From a checkpoint of a small transformer trained on Wikipedia.
Training: a variant of Muon for these matrices, 311M tokens, 9482 steps.
Each number is 128 + 32 x the weight over its row's rms, rounded and kept within 0 to 255. Layers, rows and columns count from 0. The size above them is the row's rms in percent of the matrix's.

# layer 11 MLP gate, 768x256, rms 0.085, rows 752-760, columns 0-255
size [ 99 103 104 100  94  84  93 104 103]
[[149 116 122 112 182 152 173 158 121  99 106  92  82 171 176 186  85 136 102 181 133 112 107 143 104  96  93  56 124 159 120 133  77 181 130 100  96 159 193 130 119  91 135  74   0 151 159  96  63 152 135 149  70  89 153 156 111  88 158 104  90 187 150 125 140 157 159 114 161 164 117 102 149  98 158 119 176 123 160 117  53 137 110 157 113 118 132 112  96 157 111 124 145 136 155 148  64 149 167 165 162 143 145 125 125 162 129 117 132 151 120 152 133  97  77 106  99 146 163 192  95 115 183 130 125 117  99 133 140  77 109  70 191 147 175 102 104 127  95  91 124 124 113 135 124 193 100 110 165 121 131 185 134 109 141  83  90 170 139 143  99 171 132  88 146 106 127 151 101 154  81 169 127 105 137 160 118 173 169 133 138 152 121  93 137 115 126 102 103 146 180 140 138 102 113 164  41  72 140 125 170 138 134 121 178 143 193 116 136 146 168 154 142 100  72 149 142 131 134 165 136 130 125 145 150 102 155 179 112 127  85  82 133 102 151 119 128 160 154 151 126 102  46  90 150 111  75  84 105 149 110  83 126 102 129 112]
 [110 171  93  73  67  74 142 100 156 195 110 122 115 122  94 110  88 144 128 112  97 151 132 117  81  83 145 150 155 155 110 113  63 168 139 119 114 173 152 136 123 126 118  68 160  75 141 145  95 179 149 215 145 108  93 128 108 136 129 157 183 127  89 121 106 109  97 134 158  88 152 154 181 113 139 110  65 106 163 106 140  89 188 141 155 137 175 199 138 138 117 155 180 166  98 111 120 149  69 140 137  78 108 153 132 129 138 126 124 123 207 186 187 117 169  64 118 109  86 176 176  64 192 186  91 154 127  94 150 157 141 110 108 103 104 129  99  72 153 100 152 129 107 179 124  95 172 108 138 152 162 145 139 107 103 178 110 142 110 137 175 145 150 104 156 151 193 117 125 102 124 126 127 144 157 125 119 107  87 131 105 127 158 123 112 128 139 135 137 117  87 164 107 119  88 176 133  99 140 167  91  91 153 128 205  70 127 108 145 157 155 184 157 156 144 105 153 182 148  77  80 139 128 195 158 118 147 119 145 167 112 134 131  94  91 132 103  98  99 188 129 176 119 170  86 173 125 108 119 107 142 116  67  73 125 135]
 [ 79 140 102 145 108 126 131 163 194  84 110  84 137 162 110 163 135 159  89 105  97 163 108 152 127 183 121 126 127  56 144 135 103 131  98 145 117 119 154 112 107  83  95 146 137 110 104 163 104 132 151 149  96 124 107 103 224 137 101 115 114 128 147 130  56 167 140 136 129 160 183  94 128 135 175 129 163 123 110 112 115 108  96 118 132 165 102 138 219 114 136 124 106 118 144 115  93 132 150  85 128  83 152 170 110 131  66 163  64 127 117  79 169 136 160 149 150 117 159 111 126 139 123 140  51 132 172 161  82  74 156  87  96 169 138  86 105  93 118  95  87  86 101 118 107 127  81 115 160  90 131 133 119 108 137 113 105 123 119 111 179 104 145 177 162 158  66 156 147 106 143 136 122 126 139 115 161  82 119 127 171  73  95 121 139 153 133 171 131 150 193 127 103 147 149 194 106 109 157 121 179 139 172 175 151 121 152 172  89  84  70 169 147 195 163 164 168 165 135 116 114 154 114 145  91 135 194 170 104 139  79 177 173 103 191 131 138 119 152 154 158 133  98 202 203 113  90 165  31 142 122 147 142 133 111 158]
 [129 123 147 134 168 150 107 122 184 147 103 165  83 155  91 178 175  86 107 148 134 176 125 170 125 136  97 145 126 142 145 162 155 126 157 178 150  57 165 106 130 100 117 174 102 111 155 123 120 151 213 140 185 127 135 114 162 122 173 137 115 131 118 171 120 174 141 127 120  92 151  92  56 123 167 106 139  56 156 147 146 116 152 143 195 160 129  88  92 196 102  95 101  92 152 121  97 121 159 143 104 142 101 112 157 161  95 109 149 175  99 193 155 107  66 228 132 118 139 125  60 113  88 120 110 161 100  80 148 130 109 183 121  73 115 139 138 103 139 143 139 107 111 111 142 110 153 136 162 114  46 132 106  95 123 100 117 189 141 112 143 123 141  90  79 178 160 133 117 132 105  69 169 100 103 112 165  72 104 125 117 121 159 113  29 122  92 140 202 132 130 115 134 101  93 113 136 107 163 126 121  88  93 126  91  98  45 162  86 129 100 143 122 136 146 197  61 125 132 128 149 142  61  92 159 123 174 133 108  85 120 172  77  98 106 131  89 107 116 130 121  99 139 150 120 131 106 131 147 141 154  76 172 140 157 140]
 [131 133 126  54 100 121 109 122 159 167 131 112 172 140 150  94 154 127 146  95 103 143 157 123 164 166 107 106 165 146 111 157  23 101 101 133 107 180 121 147 164  88  84 115 156 191 144 130 165 142 115 129 181 138 101 123 129 225 122  85 167 107 142 143 144 122 129 158 140 116 132 127 116  85 105 157 164 104  94 147 131  70 157 100  98 106 139  96 135 153 124 144 168  72 106 149 160 132 131 139 167  96 114 129 121 120 149  94 103 144 108 107 181  96 134  82 117 140 184  46 142 102 104 151 104 195 175 140  61 134 119 142 144 132 117 159  89  65  85 136 129 140 147 143  93  63 135  69 132 124 182 154 139 147  85 117  93 134 134 133 114 147 118 146 127 211 162 159 115 171  88 135 127 136  81 134 105 145 117 184  71 155 115 104 123 127  98  42 137 130 177 121 138 148 106 135 133 125  95 158 176 105 138  95 157 163 135 125 124 151 149 166 186  54  80 102 107 121 129 131 158 110 176 131  92 137 132  97 126 134 175 154  77 120  59 247 113 190 125 164 158 162 140 124 120  89 104  91 109 171 123 103 139 132 180 143]
 [ 58 166 180 131  68 150 104 133 163 111 187 136 137 146  94 133 143 150 100 122 132  88 127 142 115 107 136  28 177 124 150 122 160 142 163 121 109 142 100 122 150 118 132 138  19 114  40 142 174  86 124 176 111 101 164  82 132 129 131 184 115  85  88 145 185 178 135 134 147 164 120 178 112 135 107 112 158 153 137 137 144  88 143 169 167 132 174 124 146 113 119 111  94 143 112 133 101 106 122 100  96  68 170 158 126 126 104 151 107 150 143 125 148 160 149  83 116 114 135 130 118 110  88 149 109  78 115 144 117 168 142 146 170  79 139 102 131 132 113 170 109 125 166 159  85 124 161 138  72  58 140 112 132 108 106 126 195 144 141  77  71 108 120 137  96 137  78 189 152 153 107 136 136 133 121 117 107 152 183  84 168  93 151 113 169 133 126 180 109 135 122 138 159 123 167 129 138 136 175 120 138 152  94 138  61 117 113 113 134 159  98 104  80 149  76 173 198 190 140 112 192  64 199 155 192 137 100 103 159  89 105 159 132 184  71 145 155 140 114  66 134 101 113 179 150 101 153 132  78 112 169 152  92 135 107 150]
 [ 68  70 181  83 131 121 122  96 175 133  77 170 119  60 145 163  90 103 115 115 143 129 100 219 141  74 132 160  67 113 143 157 165 106 152 143 140 106 138 169 124 101  96 152 107 177 131 134 118 121  89 157 124 100 161 141 125 163 126 141 107 127 119  68 144 107 119 100 143  63 115 104 123  93  84 167 125 162  65  84 122  98 142 146 157  77 142 109 102 144 157 115 108 127 158 130 117 147 149  96 157  68 100 177 148 138 158  58 167 145 164 111 132  86 119 135 159 148 151 121  88 110 135 130 162 143 163 120 106  95  98 104 101 115  78 146  95 160  95 164 156  73 151 163 138 133 102  82 159 120 120  85 134 145 165 127 108 161 154  57 143 178 163 114 148 151 159 145  99 107  64 159  95 138 114 171 153 134  90 181 210  93 109  88  83 103 144  95  98 118 148 142 149  67 173 148  88 117 165 113  85 110 102 199 143  81 166 104 110 204 126  83 162 116 113 125 145  85 172  83 137 190 138 162 129 167 134 192 138 126 130 152 128 122 106 172  65 122 169 104 158 144 134 100  86  75 119 121 124  95  85 125 148 109 138  68]
 [198  66 163  82 131 123 139 110 151 134 101 129 115 123 208 109 146 130 159 104 128 210 159 125 139 192 155 142  76 193 126 152 127 141  20 120 135 112 153 149  79  61 114 139 128 149 173 124 118 136 166  64  82 150  87 126 143 196 144 132 158 138 168 139  96 146 139 106 165  81 114 181 125 158 128 129 127 141 147 129 139 154 163 104 152 104 193 128 103 125 130 108  92 109  69  89 118  69 153 125 153 116 106 109 102 129 104 152 125 116 145 186 142 168 112 109 117  71 160 147  93  84  93 158  99 128  91 115 147 124  35 135 145 121 101 154  73 188  99 105 130 132  87 157  72 139  82  88  97 178 107 169 173 124 116 116 190 139 134 136 182 106 146 215  67  89 101 104 140 129 142 104 163 118  76 123 151 113 114 171 101  61 136 122 173 164 175 159 131 165 157  99 133 126 177 145 145 151 115 125 110 131 162  90  98 164 132 107 126 120  86 110 148 139  96 121  99 118 161 157 121 118 149 135 121 156 110 176 101 162 106 113  98 156 139 132 139  65 103 129 129 138 143 116  74 161 143 148 158  83  84 100 144  79 179 104]
 [159 146 113 186 151 162 109 135 158 126  76  72  96 145 141  91  98 164 106 119 112  85 105 138 170 116 104 162 135 155 106 140 216 167 100 120 115 120  64 130 125 118 146  87 152 134 153  87 135 155 183  52  78  98 187 160 123 140 148  68  98 105 132 100 126 113 144 183  82  82 123  73 140 142 113 161 152 115 153 159 135 144 103 153 125 123 126 118 152 164 132 156 147  99 128 114 108  84 154 113 126 122 106 181 142 173 167 118 109 135 171 190 101 157 109 122 152 136 139 110 132 155  74 186 119 175 163 229 159 150 154 208  79  96 157 150 160 108 119 146 135 155 148  95  90 158 126 140 144  86 139  99 180 115 133  80  87 202 139 118 148 117 145 140 133 134  87 136 166 127  97 182 131 143 130 108 156 110 162 154 146  73 163 110 139  97 121 121 119 182  82  90 143 130  51  97 154 110 151 100 221  98 110 163 197 121  96 130 124 121 144 111 136 110  71 158 159 132  91 118 119  63  95 147 140 160 151 160  69 127 145 144 164 131 176  86 176 122 105 106 170 144 160 140  69 142 130  94  85 129 177 162 110 146 161 156]]
# layer 11 MLP up, 768x256, rms 0.0907, rows 752-760, columns 0-255
size [ 98  99  99  98 101  95 101 106 107]
[[170 115 181 107 115 155  98 124  82  98 117 115 110 161 191 125  83  57 161 123 141 148 150  84 142 212 152 136  70 117  74 134 102 140 120  59 187 129 136 111 112 138 171 119 121 143 155  98  87 106 165 180  97 147 117 121 153 174 107 133 144 118 127 172 154 160 130  97 137 179 109 100 143 111 153  78 143 109 122 141 144  89 123 121 132  42  77 169 131 137 117 101 129 137 164 150 174 215 134 143 149 192 126  63 214 194 114  93 112 117 122 107 147  97 140 110 168 170 147  73 153 150 112 149 119 126 151 167 155  99 111  96  88 153 165 118 107 191 177 156  96 135  99 113 146 157 183 153 172 149  86 138 100 101 126 152 159 129 138 114 106 140 127 117 104 128 134  79  86  93 123 130 111  92 167 116 122 152 111 152 169 146 143 137 133 108  66 131 137 100 137 109 137 122 103 126  80 127  92 118 111 150 141 115 103 162 228  99 128 152  81 158 118 120  33 161 157  85  99 121 140 139 154 114 136  97 185 139 121 158  98 125 136 164 161 174 140 150 126 161 159 118 117 140 146  52 172  99 170 156 114  35 158 126 148 150]
 [ 68 136 130 124 101  42 135 111 114 130  62 138 140 167 149 162 159 111 106 130 142  95  93 127 176 135 107 105 106 176 185 132  64 140 138 141 123  80  81 101 142 111 103 129 115 102 130 181 183  83 186 134 141 148 122 137 143 129 158  73 112 113 135 153 135  92 194 121 127 111  93 199 109 139 137 129 105 208 156 134 119 125 148 120 149 145  88 115 124 126 168  96 140 126  91 107 119 112 158 128 101  85 109 202 111 112 135  91 143 113  84 192 125 168 128 146 139 150 172 122 152 118 141 109 168  95 141 109  71 149 127 114  83 155 131 142 123 113 140 112 125 139 122 181 148 122 157 143 122 209 103 105 127  92 113  98 128 161 146  96 113 122 141 148 147 102 147 127 180 130 122  94 173 253  98 128 145  65 158 135  51  70  70 172 226 142 162  95 158 113  84 150  58 125  85 117 206 109 165  86  67 128 150 112  91 141 148 142 149 120 126 101 139 132 133 132 159 103 124 102 119 195 101 177 164  77 143  97 139 144 150 118 115 105  99  95 156 130 121 157  93 102 140 145 102  70 191 167 153 137 111 104 126 128 114 106]
 [ 91 164 127  90 123 161 152 144 138  71 144 142 142  94  98 142 108 129 150 144 121 100  99 135  93 133 140 168 156  81  40 106 127 145 119  92 143 194 142 114 139 147 153  90 142 161 149 117 144 114 154  75 191  90 138  87 167 130 149  70 139 119 204 155 128 136 139 123 151 102 176 147  10  81 114 159 119 134 137  73 137  88  46 155  81 135  88 157 115 100 121 134 156 166 114 136  99 114 136  97 166 136 145  98 117 131  99 148 125 173 123 165 148  90  91 167 122 103 140 107 136 166  82 103 146 134 101 106 121 115 129  78 145 122 210  96 175 117 132 145 155 156  78 138 215 117  84 187 112 168 110 131 196 166 116 205 149 134  67 140  59 116 173 102 142  92 155 167 160 107 127 106 107 119 179 111  78  93 205 155 106 164 107 101 154 117 136 152 137 139  59 126 100 167 184 141 191 163 164 126 100 111 149 130 153 129 139 157 148 121 139 136  78 133 187 188 156 139 192 130 157 126 124 126 136 147 117 145 144 130 137 149 149 143 165 112 134 140 105 111 157 129  89  67 133 131 108 149 122 145 169 121 114 144  71 118]
 [133 201 204 137 151 122 136 161 160 125 110 165 122 120 144  56 167 120 111 128 123  88  77 145 144  60  98 127 170 131 146 108 160  90 175 115 113 133 128 139 129 124 193 139 166 128  95 116  99 101 134 174 132 110 135  88 168 109 169 155 167 134  75 149 106 166  55 131 181 112 103  58  93 162  75 145 132 196 140 146  98 200 135 153 127 115 167 111 150 106 140 141 132 159  59 136  64 121 166 119 150 113  79 165 150 154 126  82 102 130 104 194 121  75 165  93  57 106 138  76 160 146 115 107 126 106 156 142 106  83 135 172  98 123 100  68 176 120 162 154 165 119  66 120  91 138 110 150 169 182 122 128 128 157 130 120 107 142 182 166 117 123 117 147 174 148 126 144 133 116 130  71 150 120 173 182 189 146 154 132 143 107 124 125 117 134 140 113 166 112 150 200  77 138 127  95 176 129 122 109 140 187 166  81 158 157  60 118 151 106 135 128 102 157 163 108 141  69 121 150 146 119  87 113 150 131 116 180 103 113 120 121 120 177 157 111 167 155  78 175 188 163 121  90 139 129 159 165 117  98 111 146  69 152  84 148]
 [110 160 101 147 132 128 150 130 121 120 159 138 168 129 101 162  61 213  99 182 126 126 142  93 167  95  76 145 200  63 109 111 143 149 120 101 157  82 122 156 160 146 145 141 140 112 125 124 185 162 196 102 129  99  88  94 146 115 172 127 180 117  80 105 133 188 153 131 122  91 125 118 127 109 140  56 162 142 114 167 155 144  94 121 160 158 156 150 110 107 106 129 132 145  69 168 148  96 135 170 112 125 136 181 117 178 102 110 157 119 142 107 146 123 156 138 147 121 161 180 121 133 122 131 151 148 173 129 132 151 145 103 110 126  86 102 112 104 127 100 110 109 162 169 119 135 157 100 123 178 194 102 198 117 130 141 152 156  81 105 201 110 133 124  99  87  71 130  67  67  95 191 131  98 120 121  82 156  96 143 152 115  84 159 127  94 100 140 148 111 163 124 100 101 148  98 119  61 167 103 109  83 170 112  77 202 117  94 172  64 140 118  70 148 161 104 167 131 101 135 191 142  98  95 119 195 178 127  75 143 144 171 122 107 122 158  74 149  92 164 142 134 103 133  59  93 143 105  93  67 101 203 137 141 131 117]
 [234 115 147 154 110 148  96  86 115 160 138 132 110 156  85 154 105  97  94 148 137 132 137 141 120 147 110  99 127 138  98 196 119  92 135 148 118 134 127 165  83 108 215 130 192 133 181 101 128 145 178  64 157 164 140 148 108 146 158 152 133 104 149  99  61  89 119 133  86  86 134 124 126 139 104 123 130 152 144 117 137 102  79 147 164 164  59 129 111  65 106 125 152 143 159 121 134 148 136 119 147 157  93 117 122 182 153 143 118 129 130 163 163  99  97  84 112  94 119 103 135 127 131 125 163 150 122 145 135 186 126 114  99 141 196  72 189 111  62 122  95 132  90  69  95 191  59 169 105 107 174 100 135 167 126  85  61  91 137 111 185  67 159 101 131 150 173  73 156 144 126 165  78 181 100 134 176 145 119 159 134 116  92 125 119 152  97 157  95 186 163 157 147 125 155 192 127 129 168 164 117 166 125 112  95 171 130 169  99  84  90 127 127 102 140 138  97 185 121 170  93 137 108 111 131  98 114 151  96 171 110 180 127 132 183 118 114 160 153 169  81 132 143 185 130 145 169  62  89 166 132  81 101 128 112 160]
 [ 59  90 128 147 101 178 100 118 145 144  88 162  97  85 103  95 117  98 172  89 155 101 150 134 135 120 186 133 136 150 126 156 197  87 131 138 118 128 104 173 142 169  90  96 105 168  36 145 124 117 151 169 158 114 165  90  95 138 137 110 128 113 130 115 110 126 137 121  40 168 131 108 153  49 116 174  13 143 140 144 131 138  92 117 170 134 134 127 109 160 161  99 157 132 131  88 147 192 196 132 145 140 137  99 107 153 144 133  95 173  97 142 123 153 184 103 158 137 149 113 131 133 133 115 157 161 114 111 143 114 106 113 130 125 171 115  71 127 146 131 103 115 154 116 166 150 122 119 107 133  71  96 134 168 146 111 135 174 166 130 110 172 157 122  99 165 136 181 105 129 171 138 178  70 130 149 165  77  62 168 123 115  97  96 144 117 144 117 108 226 178 128  94 132 192 123 106 101 139  85 118 156 110 143 132 169 132  89 132 131  90 106  70 159 103 117 146 128 148 135 140 125  61 127 158 154 122 143 103 155 141 132 144 128 209 103 190 161  98  67 129 103 117 130 124 170 194 117 135 116 184 107 143  74 201 187]
 [138  84 162 124 116 139 174 166 127 120 176 147 101 152 107 148 181  78 182 139  91 160 167 160 162 130 129  61 129 100 115 156 172 136 142 113 172 100 116 172 127 130 127 140 160  99 116 103  98 151 120  81 115  95 100 173 117  88 181  73 119 102 112  91 152 126 115 155 125 174  88 162 133 133 107 121 182 112 125 115 138 158 162 135  83 123 152 164 131 125 106 128 165 136 120 107 106 161 121 174 135 121 199 114 138 179 136 185 119 122 168 123 105 119 152 154 165 136 155  82 147 162 184 106 150 140 157 168 144 131  74 104  69  91 127 128 196 183 112 127 126 145 148 159  84 124  75 156 179 105  81 149 131  86  97 181 103 132 171 166 185 113 130 148   0 154 136 141  94  92 146  88 127 135 138 119 204  76 175 142  81 110 122 119 137 142  99 108 145  57  97 164 118 160 179 147 115 132 133  96 111 100 124 100 118 140 166  90 174  95 179 102 132 104 152  98 130 170 191 150  85 176 115  40 127 115 114  64 128  75 123 142 157 122  99 114 136 149 138  99 110 170 151 137 154  63 141 135  92  98 158 162 144 151 178 108]
 [154 105  51  86 153  66  49  85 101 115 122 120 174 138 152 130 109 166 140 162 146  90 119 165  94 108 174 201  92 158 140 129 119 136  93 119 132 117 122 112 121 138 145 213 114  86 106 138 118 148 147 116 136 140 134 159 125 141  78 156 152 147 169 141 140 110  99  94  65 114 132  66 114 160 136 127 116 100  80 110  96 195 100  67 130 112 145 186 165  94 104 113 113  62 132  67 101  94  55 115 147 130 154  94  94 150  95 171 119 108  87 130 133 160  53 140 156  91  93  87 138 117 121  97  87 184 114 141 120  90 138 136  83 160 147 129 200 185 127 128 103  84 136 160 104  83 127 160 106 161  94 128  98 107  62 132 196 103 139 101 116 187  90 120 186 126 137 172 125 134 111 127 155 107 187  99 126  85 134 123  68 100 101 164 171 149 109 106 130 127 160 119 125 149 208 141 141 169  87 171 147 115 108 137 190 111 104 159 140 158 141 127  95 117  89 131 144 154 105 129 218 143 164 156 164 126 139 165 151 115 116  96 121  84 170 109 138 129 130 185 105 133 147 151 127 125 139  95 155 184 162  84 145  84 114 115]]
# layer 11 MLP down (transposed), 768x256, rms 0.114, rows 752-760, columns 0-255
size [ 94  97  98 101  97  94  95 103 103]
[[ 23 119 160 111 128 154 123  94 186 123 147 152  98 131 169 110 144 101 143 134 194 113 112 198 143 134  76 126 109 117 114 133 136 101 121  64 128  85  99  75 181 118 123 148  59 133 171 146 144 182 144 165  98 102 115 154 131  88 138 151 183 109 167 146 142 146 116 120 171 116 131 105 178 143  89 122 144 144  79 151 102 138 115 148 141 135 150 113 154 142 108 102 158 169 113 163  80 158 146 149 141 158 126 113 136 161 134 123  97  92 189 143 166 162  30 149 159 139 119 186 122 183 159  55 163 165 131  90 135 116 128  91 103 191 102 144 154  74 149 106 135 149 160 146 110 124 153 182 122 172 136 125 133 129 168 202  79 160 104 154 119  80 140 128 127  67 127 153  99 110  84 116 141 143 108 109  69 147 135 173 132 146 160  61 150 128 157 105 120 149 106 148  87 131  75 114  90 119 167 124 161 105 113 116 124 169 192 143 147 109 109 121 105 188  11  49 148  64 156 136 140 104 152 118 129 134 149 120 156 127 145 160 115 180 160 101 143 127 102 108 101 113  87 105 111 149 119 101  61 137 148 136 146 111 190 132]
 [145  65 202 139  98 137 149  83 114 150 181 139 156 137 143 195 106 173 106 112 176  79 138 125 106 130  58 119  82 134 131 149 194 123 138 146 136  86 154  70 100 167 111 165 160 184 136 133 170 104 157  77 147 151 139 105 162 167  95 132 111 150 141 131 140 139 153  76 169 132 139 150 126  83 165 108 153 200 173 154 142 106 104 129  55  85 158 153  34 140  70  72 104 155 171 153 124 177 136 132  89 106 108 185 107 137 179 141 112 143 130 117 108  92 121 126 127 146 190  74 124 165 107 120 156 130 129  99 115 122 135 105 103  84 129 108 151 144 131 204 111 103  97  76  80 147 135 217 115 200  97 170 126 102 129  92 141 104 102 168 110 144 110 166 167 120 122  94 134 135  92 101 159 140 132 129 132 179 118 103 117 136  97 123 103 137  50  97 151 128 151 106 130  87 134  77 124 121 190  80 119 159 138  52  71 175 155 172 100 132  79 101  92 129 161 128 124  76 140 169 192 146 165 112 102 106  99 156 117 132 147 176  99 144 142 113 131 146 162 112 151 152 127 113 141  83 153 106  96 100 139 129 135 132 164 146]
 [181 115  85 144  99 116 140 104 106  81  97 127 166 122 134 167 153 117 139  46 124  81 118 172 100 125 134 137 181 171 108 126 166 171 105 144  89  70 160 147  98  95 135 120  47 130 115 109  81 117 154 145 140 130  68 113 101 119 106 166  98 120 163 164 107  98  68  58 120 118 142 143 135 209 124 165 155 158  86 119  52 104 120 145 187 122 151 138 131 127  85 124 104 134 126 147 144 153 108  93 114 134 128 172 200 166 164 149 168 162 157 109 120 170 124 157 163  70 137 119 174 132 116 171  93 149 169 161 151  75 128 129 166 120 131 149  82 130 101 137  90 111  96 181  49 160  90 136 127 110 107  81 101 145 176 100 118 128  83 152 177 116 139 115  82 137  95  53 167 163  56 124 125 135 139 143 100  51 102 122 165 136 111 171 124 149 150 142 120 189 133 144 202 140 104  58  68 122 146 109 110 137  93 115 138 129 144 117 135 129 100  99 171 157 134 104 141 149 121 119  88 122 170 104 130 119 118 152 123 178  86 151 119  49  88 117 163 105  87  82 116 163 129 136 100 116 193 170 128 156 100  99 178 127 117 111]
 [132 138 135 136 166 156 118  65 166 220 163  84  88 125 123 189 130 198 146  85 124 116 169 128 134 112  87  55 169  87 154 114 128 135  83 164  96 138 122 126 138 133  92 150 154  89 127 113  79 101 145 130 111 145  79 100 152 127  99 173 108 107 132  85 146  84 114 193  86  10 136 152 118 159 162  60 182  83 163 188 169 175 121  92 135 127 132 131 120 154 128 105 118 137 157 139 123 112 157 156 141  54 163 139 113 112 107 102  85 150 136  96 119 160 137 162 146 140 147 111 173 151 148  97 146 147 182 105 188 180 148  93  88 144 180 170 137 142 120 118  86 185 169 140 159 148 149 119 140 122  81 101 114  71  81 143 118  67  82 157 146 111 134 119 125 131 118 133 114 153 166 125 104 135 128 125 125 101  68 192 117  73 151 145 130 120 136 109  75 147 138 107 122 101 141 128 128 140  80 165  99 136 139 156  89 104 154 146  82 196 161 159 108 165  75 148 144 151  78 196 119 143 126 124 150  97 113 109 154  88 197 124 109 119  87 152  75 164 159 147 101 130  99  78 146 100 134 143 168 113 121 168 146 192 135 141]
 [ 92 101 108 126 106 150 165 139  76  74 155 156 129 126 138 162 167  93 130  88 182 165  70 143 117  99 104 136 176 121 169 144  75 130  93 114  76 157 143 116  86 155 127 111  59  93 107 223 143 148 105  93 158 104 148  80 185 174 117 130 137 152  78 155 149 137 117 126 118  93 132 101  82 131 106  52  49  77  45 108 127 154 120 121 135 164  81 178 125 143 147  89 143 149 134  98  66 148 165 144  74 169  91  85 121 101 131 159 126  92 113 136 138  30 124 138 137  87 170 171 201  69 121 119 143  78  83 160 119 149 191 167 129 123 123 103 151 118 128 107 140 108 177 122 100 121 198 127  87 126 171 136 119 138 156  62 125 115 110 158 113 123 120 147 156 127 190  74 104  67 170 149 116 144 125 104 193 152 141 159  63 116 183 113 104  77 131 147  90 155 128 140 125 145 135 134  97 125 181 102 148 128 112 142 154 105 158 141 168 105 141 132  95 148 181  63  73 125 145  97 113  93 124 119 127  83 112 106 131 120 145 104 130 138 160 143 109 113 196 152  88 158 157 151 125 112  97 139 115 111 124 105 122 139 147 124]
 [142  88 161 120 157 138 115 136 185 182 142 109 143 125  63 154 113 166 156 141 151 144  48 150 139 103 153 107  69 167 141 176 102  66 109 103  96 131 115 127 120  74 132  73 146 153 131 158 102  96 158  64 204  96  98 123 173 167 189 111 135  78 182 198 122  98 117  92 153 102 101 122 133 124  97 163 153 135 167 179 153  53  79 168 116 131  85 158 106 175 135 128 123  23 174 103 152 146 123 165 129 148 169 165 110 159 126 173 141 134 143 164 143 144 186 103 126 136 141 135 114 110 107 143 139  94 153 134 149 129 143 103 111 130 122 176 145 114 116 147 101 150  76 142 185 109 129 144 161  94 184  70 118 180 140 100  92  50  92 138 138 132 126 107 157 139 111 115 124 161 124 100 118 110 111 101 139  99 142 167  66 140 117 103  42 115 126 153 190  90 124  98 122 101 132 137 118 117 151 189 102 112  96 157 159 178 152  84 107 120  90 137 146 123 172 138 169 169  99 101 145 137 104 179 157 137 160 131  82 132 109  96 137 110 188 128 121 125  49  83 158 103 151  89  95 148 126  94 135 104 126 119 145 110  52 102]
 [114 123  96  72 145 164 144 124 120 106 148 108 166 140 121 109 109 127 164 145 108 171 127 119 187 128  83 138  76  85  68  92 105  96 152  90 127  87 142  86 104 122 143  74 255 101 144 145 133 170 129 106  73 101 145 100 121 130 137 101 173 192 110 130 110 141 158 122 147  96 121 102 151 146 106 156 146 137  81 144 145  99 156 157 135 115 102  87 155 122 182 121  85 132  97 140 134 115 127 165 138  89 155 149 135 171 114 129 155  76 119 129 179 212 120 149 107  81  97 136 160  72  87 151  56 145  57 171 178 138 141 142 105  61 176 149 112 142 187 126 146 132 147 118  87 182 160 100 114 169 161 137 149  87 144 120 145  83 108  74 117 161 129 162  99 134 176 125  83 185 104  63 112 128 107 130 149 141 157  69 116 166 138 102 127 188 147  85 115 104  79 148 108 134 111 125 163 153 110 149 192 127  98 117 160 111  74 126 151 118 104 114 114 138  67 172 130  72 130 136 135 139 107 145  93 112  83  72 144 139 119 122 140 191 156 134 126 146 149 169 128  62 186 120 110 139 118 155 152 148 132  86 158 119 118 129]
 [113 105 107 116 184  73 124 128  63 118 117 141 170  96  87 167 165 165 105 162 120 151 104  80 157 117 118 154 162 127 157 186 176 173 130 142 157  69 100 121 165 100 135 140 176 133  85 141 101 173 117 148 111 139 126 133 168 145 135  72  82 125 139 110 107 103 162 127 142 124 161 121 137 129 143 109 151 150 128  72 104  95 142 184 176 126 122 174 142 187 151 125  70 141 148 116 124 141  99  40  74 199  95 148 127 186 118  87 122 118  99 133  99 105 106 145 129 148 158 139 135 179 162 144 154 103 116 151  51 111 132 112 106 132  65 168  93  80 139 119 112 117 114 105 102 115 128  84 153  66  72 175 105 111  77  88 129 122 162 105 123 102 106  61 124 161 175 188 122 137 169  61 101 141 125 140 102 138  60 134 116 155 121 142 154 126 120 146 126 136 119 165 143 163 135  95 204 111 163 148  96 108 124 110  87 122 181 136 130  95 109 113 182  12  67 116 166  90 128 179 148 115  90  87 123  64 166 159 103  91 139 106 120 135 165 162 135  95 134 174 144 144 169 109  93 144 139  96 143 158  99  90 133 132 152 183]
 [116 138 127 111 143 129 128 118 122 188 168 135 157  81 178  88 157 154 173 168 148 155 132 141 105 110 154 123 123 132 162 118 136 118 119 122 103 128 169 139 127 178 136 104 151 190 102 176 135 110 243 152 175 143 138 123 157  85  98 144 116 114  72 129 134 103 112  90 170 160 139 169 116 146  73 110 131  74 105 149 108  95 121 127 157 130 146 191  88 195 169 130 146 110 155 159 139 120  93  99 150 149 143 113 118 122 143 116 112 149 140 108 103 184 162 150 144  71 121 127 137 161 135 116 114  88 183 140 191 164 101 161 129 100 133  99 179 134 123 123 108  61 197 154 168 153 132 144  98 196 152  82 141  75 196 127 123  58 101 166 125 134 150 199 176 134 105 150 106 147 130 175 164 190 158 146 150 121 126  92 110 171 106  72 137 156 166 187 116 126 130 152 142  89 191  93 159 103 176 155 128 123 136  74  94  71 132 112 120 174 150 180 182 127  76 120 134  60 106 180  68 128  82 132 146  89 140 132 109 113 104  69 101 121 144 150 129 110 150  92  80 173 146 136 136 140 143 165 108 141 159 137 207 170 116 118]]